Part of a small language model's weights: 2.23M parameters.
Each number is 128 + 24 x the weight over its row's rms, rounded and kept within 0 to 255. Layers, rows and columns count from 0. Numbers have three digits each. The size before them is the row's rms in percent of the matrix's.

# layer 5 MLP down, 96x256, rms 0.279, rows 0-95, columns 192-255
089:161141155125124138073112165140123095146142116095131068101147082092119116173121123146071127147119146140115137087158153114123128130129115091122108127179158107150140098145115140115131141157121155
095:158127143110131158097170101141133120132151108116096129123136119163139074136152126128105130111146095124132118108141099122138123137165069113131142167118160156113158127124143124129113119171111165
100:128087130120111133142151146099178093142113159118167131145113156094158143105128183131123130124115116133107092154114157103124121151159159118144125089125170133154102135092138107097112158083129111
092:118087142130161095125144113149156189111088188102125131165123091096152157096139113144117100124139152118127132124114162115064134122108158116147165102133107095152171122152108126088139130148132160
101:107119142134129127117137115137152144067106153100138142116160121129148129099129103115122139172116162106139133124122091095137127180133108103094138121072107119124091149161134129123106122088168120
093:143111120106197180188133144157111114105128120143111158076124153131103146128099129132104145154118169136091125128110100157088126163126126126095103142115120123125085139131112127144135091120147137
123:137127104164116124105123102134112131140116109108146123133113145176120105082160117111156122127110142133054132132167113118086118119153095111117149110097094145119075114096137158133132122136140127
100:165154101137132141119131119153093138095152180104123105176115074092117122148111108167084118101088201170137137100124133169120107081142176109148130102157157115138109156145154112136146143105148114
118:136081141118166116181122118139114140137161145106153148126124147138129171120049126155102127099119088110133097117085150123109156154151113107125149120141192107140166153119120147164133108133109094
096:177117116143136124128128117175154105129138170168226101087117140125100172110123114112131107141104122091128106116096156128115149146137130155157176141130103140099158160155113140139126139182118135
115:145139095159082137106136156130122124141118128139143109110109106134106120146147114160141137120127159114085154122140154135133104120121146126149135085127113109155120104089133123148064153130090091
100:152140102104132155141143108107149152120141093122128074140139130143103115076147108131168123124126156151103128136151122117126115187094121141137127134156100116136164165081160118130143139129133117
098:097101137116105179142100075116173116130085121113096126163174139140104144128120129141116129122117107126179127117109095098111093134200145130109162109122143126148122141134150098075118123126121119
096:097129079055118135095111168140118129130082146122121148138153124080112098121175149123149163179155118130147149113134154090109142125103127148138107149112126143172100118097116130123119113088075081
099:114126111153103142062155137130129128125112155125137126163104091141136113109143149048145139146114132142097119127159130174169110125132134091102130105104080124145137118077147117130115136134155181
113:104088149113145164150127062092094127115115144102137138089144134127112128139101127133064078095135167161118113160112128126156117106122148107095102133109114100087135147107139123106109156172098203
116:123098155104128099095132107134148130133108156113140128127116114116154075126131099116115146149103094104144105147137130154148120127136131150122146120142121121162160087141129113109137128136165117
091:167126104113070125171120083157152144118163164108172154122129147101107114143115139110131101127126104172115086153114125129143126071108148130132085092177166116133160157154135149161127110139147094
105:148108113118158135098105160140150129162096150117153106147130135120061110136118110119086129138146169154096092122154111152157149139132069077132130133156093143148129147125100124142087127154087136
086:091121122087154096158114115147131141062076086155135114150121069154100102104127072153137118153077135170136118126148124102112158135125102123116130084106145166106144098130143135160088145135128101
099:163158108113128096116134202100112104140136121110139109159121139123113094175128135128098121107145162137133137179160146147137122139113110120133158119097117142138127086080073170129138138167133119
095:094075163129144154124153123155139108135158109164145153081159114147112119179127141109175114129124115117147114120128101124118173120124102128091101128113143135145142109151155152097173141127134133
093:131097110135088166160062144100085108148115107103115103110126110126112111147099107140174092145159085120195114154154172073157128121140077138098164164124156175136095126119133082145120122177152103
107:127149106110117104137155145140117167115133132163106128109120109133126111170150097119141082126107180150152103129098164125085089088119171116108120148096131098123137155070133116121119146141157139
092:156151145135164119136144107164131145119106150165099133119116125112127086135128100087126091131128153137114123123124127145123130147140081130129152153139115155193149143190122141189116123155113150
086:154133102136092104104107147124084105144147122133127093170159131123142134143133084112108116131133157106135121143128150117139148114104130116108114156136131147133127177144106154119114137113137121
109:139093116139115117122136114134117132144134156116103135117139108138124152100110110160126135098159116095116118112140115094131128108138148081074129148168115121138110146047132135093151134159132131
091:104114102159082156086100127113116110128129143097134092149162155121133129147146166118150140134118093136106143128121165142069122132118131116149120111097126127168138129122109099125122141183127110
094:111133154118128112170112130135119150121116125153150123127136119132163109119137149118130135169165096186136126135138147118137124130112157134127076118142163160110113137147142117124135126119147151
094:087133125105172106154120143077113100164126115127153129072116147160151141130100102150129121137140113142152153123135135142138091135123152174096134192133148163086107161117161139118157125127112100
097:141130113098158178146120168112124131098139150109150147094164128084119124139086082090119101148106160132121152148082136111147105149128138133133126164109116150105147165123134146102095129125111167
096:096131152094181141167110117082100108071109142110152125108139135129115125133134131109139119180138104176160139138113146115145124150087174150133120148100106134105148133096137120120129125174165168
090:105125146117097158071136137123122098115075084132138122114157117146090093103143132112127112141133115101129091128166144116136147109177134131139104151130100105148136132120116121128122131131158147
104:130123114131103130135144127102105141143094149119153126169099123138143081099106136131121118107124130111127130098113115150142117125117169096147145124162140134123091114111126168123103130115113148
089:126153116094127101119095143118139137164115131149117122137155156122154125115142122105129091168094150157112139105171131131104131123128109121150084134138096119143118108109130130173150094104146133
098:104146149129120122145100137136135115091150143114112090196117168090164134097126096134110102109127083152123119136133149132093137118103142142145134083112094116149129123110125183118150129117140132
096:136132083132134118132097165097140132133117184117075111098180084114127137184094108141120167113138105151146120126118128108113127162072135169140101121118117132128133121135091160127161143127095106
097:116152138125113189136123132159169143134139127148094123157124133140139145142121133176129116130124107170105126108125116132139130067101127119138084141135177059159139120142119127128140104120136147
097:129148067172136101125110109159100129129138098082150136103153106103145103150099143120162127160101132154140136122164135123130126144126117155159162133129104123167147128108152116137121149133147144
093:137114128133112137138110146129126134141119112145133104137113149150104130134142103155125134122097099142122121155149128103070136114104078109128110155138149150137159154100092150083163112114148153
095:131129112113156124125113129123123121141081143173151169121136138165123141098179124161145118141119083154124121122175134144107123134119112113169187132106107132108109176140118122145105138135153115
119:123148149107109139122114136144138105125168133125168127081119111148149114164101134116116139151142120135127166162115085134136152134082085131129110127125129179123137138124137128161128126126099097
097:170161181121118114114130126111127105128097116154169097107059160121081134129184111104120115140150112180124106111109118130088157138135137154117144094111153138139136130155132106162123134123101162
096:123123138121132135105146139124122122135092137135114073121118100144151127164091140078113096099139134113090153161115195163138114175116063150129126105132113126138148076153157100172113131170115142
106:142086155127184163092143111123133119107104085177118122116129102111113117178143162147107110139176142116128112148139083085175113124132139132103095156149176128105134127145095128137097144134192137
097:118143124113136118129142112154110083124108125130084110159121151094127127143148107122107120138119128147128140105111079128127118138092094112128120121131090163083151137127127140140128136089147130
101:105134147167105081135121071125137118119106140111123158143179150128121157110073084140138147133138101158162122136101129126077102105119111131143140142168129110166179105086135097126146109124152096
100:139113106120116148101184089152140125107132111111125103093079104136114110085085133083087163107138135144137113187127115127104130089131149117061135115137161157090100119142176148139130140123111138
097:148151139104123098149108150146113102149065125147132147124138136128149148096157129125176157147083122103134132111093148177099130124136122113151143134154162183112118107151113118129163104128089117
096:108148146133121092084155142118140141113143129119144118120110094169176123128090145106139145138089114157131163128159157134145150137133129145137125145125095125143148125102133149105130129108111089
092:120159083108107116157112153117176130137160120112134091169149171086114156136118198152116163145101152121151116140138153132097125102181161158150117108149143096135149107174130105151134131082073130
098:141147156109136145121118120151152082150129123140145130113136212125131143117100128135145147107123159112096102132121127163102108151110114123091117137164102124153129117109135139145091143147135107
103:117110104152128124139134134152092094081143132130123141148146118132153134093164090122155142120091151079105136104138152121100128146157185138121112127148149160135140133119087111096134131154147140
103:098176095154161121102191133120138124120148187157157098197148143117156092153118155118109138131142125092098117108164130150177113082096096121136119134143114145110123143151140109132148113090162156
092:127132106123146111090117184121133092133151149102150112176111118108103140163143153107094109111184137117131179152111149123125082118115128123109150164147109115148099141116133154140133152147156142
100:101129144126109160136169126150107124126115097135147143092095131125112108103160140163117096121152140131147131163134115109126119056116102146149090103094160107099124110108126118172113185148073133
102:153116162127144133096148164130137109137110109152129108129110146110147119151155139122136172124126135148123081122120147123120095121155145127142126115115117115156129151110116119127126103132115169
094:157119173102143118097098135168107127111156148116140100122133115141177121093094137162114098135059161083119126112090180147109112117148067130107120159140149132131107078148124121122094152137127127
096:137102103136121131117122109154116143130076137111122158113146128138122130067101129117137103158102159135159141163055112121138108096114083136156097075156120136137129152149155136100176135118103161
122:110088104125115097159110148141166139110110124137160148110119138112130134124110136124118152146118146141123106113119137118093183145153123145132139093126114156174102126147089116125125096142116110
095:126118112127064125099132114139145167129157125133110138144101125135107140094117123158102146124104146083130169101093118086148114169142162097154149147150149160098094128140111164119103148117132168
086:077120140137144100128149114127138144138159181113140125099109131110168140182066123150103092141128127110086150095096177120126123196084152111125146196158093140096093150132140133120108128156127165
097:095135157125140145082146104120103109149118108114125122169127113099145106126137173084121116125129123169140143133126102145167112163141112139133092096119173134126068104159132113112104141132130127
097:133116101083110130092146149130095151115119109146142103081126085208112114148087143148120086153095111103131107124144134083113097125119118108129123091127120114083119108140132144142126130148154110
099:094130122151121121153126116150142099128154096145126145128113133131130107116151167097151101140098172105144118113156131143110125127115141110104074159144156113146119144076139136087126134109160136
096:143165134117124122136114212164109157110157099079095100181154111081179134109140133110125125105129126131118172088154102108126090155113134110152126130114144100105141140127111107129163157138134134
107:143111139108122113145122097147144114110146139162147154101126160180106138082153125109134168160155137149137104117109148098147097177133135134117163126128129117120174145111117144118107150105185160
095:146134092134141117102111103129123155100128124185146126134154138102162129155091100114082146116133131172174144151150127117115125169130100139153136109167148142149121140123119130153131150142143120
132:109113121134120127131139136109112152126157166144137122132127111120124081157157162094136106136134103159134091163136094157152137155089120103086155151105115095127152158119184089165166139120154128
095:127108064091138121121170131102133126107121113141134124084161149173135111095137163120110131123090107127182117112131134161130157124121133132129147125143107118164114135073129111117145111108098134
128:111185142141139114141113111117115105122057136142108095129140138098122131147114159163141138133158133107142157124132152122112093150130119152187103099165122143113144095083154128135104124170103128
095:128136112118140115126093172139141167163128132099102086151143107076157142142090166104073112164118166129124153131125112131139116115132146118141111096143149102106131121161113166140156138121150142
103:140102141139107175150165140169138136133154132102151161118104156104127134153178126122106106121157159145130126119154126121089166122141159124135070130159129140096142095102136133166136140146128083
105:141118093130143092161131141094082109114155178122105113098114156139139080144136136114108118114099103123131151096122151135164139133107114188125092127119127127124144156136100161149140177141174119
095:114117116096143147111144108143157153096147152178135167115141117091109131107124070150123166143149090161165098148092117171134145168081106132142150155116106119162161150162146102123095114128090129
103:128081084132139085112133124150132098090132098129101085153138125157118130156144137127098132153097099104084110135147127112118151170083118094113167113106135166119096137088114143146122125149156149
107:130094176110116152105127141163132119157148113178107136083116138166101084158142122138150137118139093091113181126146126151117151104103149127137124133104106118081076112131118115111063147104118158
092:152102105189156116155126112147148097137125115128166121133100098126140161127118120152108105100114107111145123128134120149126136113183161108150166111128081127135103142137121120142098142125092169
095:114161107126093128100127139121121110151149114149140147108095118148112131098131113116110125086127161080169119123145122149089095081124149130150150130160137123128131145100142118207121168159134137
101:145115145172117120125155157090121145120115095117073122106160155106146122161122149088096109158124121105116153119135133151117183123157154140070125135172124112164088090099121151115137106145158110
103:145109108123119158157118129159140124088122085167135115105150106104130143090105137091145101151072132094116100169126131146104160127135160115064160150089177109147169091098121160109100122152173056
100:121143125139093129106181135129104115092158122093099123129110116115140111166118101104118095103103113136100099084096163140094087176136056066139126118120131094118149088113107129207118120133143137
103:139142127121160143113087110163091060129064099140106128172118104105112130150130124132093143110104136114106151164110129125133129135104169110114154129146113159135108140127145145159129154133138149
108:124082129200124154131076132186106097144140137111114123103111118136120101133122110124136112138115130124139094109157116113103127127088132081136205097107110133156133110121120110094127122129142122
091:129140086152109113106055088133117144101149140120125118186137146114089170123144102134128102110148137117117131128177152150136115097128106104139088145148153190120109111148126104113108128127180133
106:157136129134161121129136152146157083118136112105113136151142118134132119117161136104106149139131124089121154145162125120098146101132179088124125109096125148127121091121139100109137155133096109
102:168140110140143164098140117130113127109075142124109102106116110122107122096171158075137097158128176127124116137169130149165137120132139110093107149135089131139106134101122099140128142112162124
099:128152142119133105071116078187119125120131111169166154133147152151103128092117116148124171129130152154132100131114121119164133083099115130147119142135153138130127134194162121123117137103147124
108:130145121133154129080120153111143141138089135115154126159133114157169127133170112044118129140106149111069156140135125132122134145116150088133079108119150145115123161111134135129118114145145123
090:159150124147130077132140141147125129123091132101098134124120080111148130076131125152144141118114136160139140124122156100108124106163125128126105090152130121103122138140125120136162113120097118
096:146069150166129136112107124122119154161140166074137107155129169083126094144091119179148152111157134141187121144139169125150143130115144128152142125113149103178141149114126139126145116152089142
086:080128137118125128135093107146146145127116133174081136152136131143121130148158151105078169148117106098139108078121129121122153145124146088118163152126156139130154165151122118115152123103172128
089:159120123182115132089143090153117144158119117128137110140131142125133142107167111155159096114145139172173099098114141141116116151111103140095184176141161083141128156143132144124096134132141139
105:123124128109123171124174131136153165135096112129110102104135136153115123166153104141103153141142076132141121129138111120140167119150099143131146118109128115141116149153109086152101085143110068
095:084130117108131115155098102125115172121130113109117142119157118136129133141109138091128106139141124133130091093125164130138114122147041141128142123162130151118134098147139082130140145084086126
109:117155127152126124122169090112139128146110126152132104162141164136108143146116117140124136122171103138127123113115136102110136103145145150151087158158125148140175159107116114172139086127105119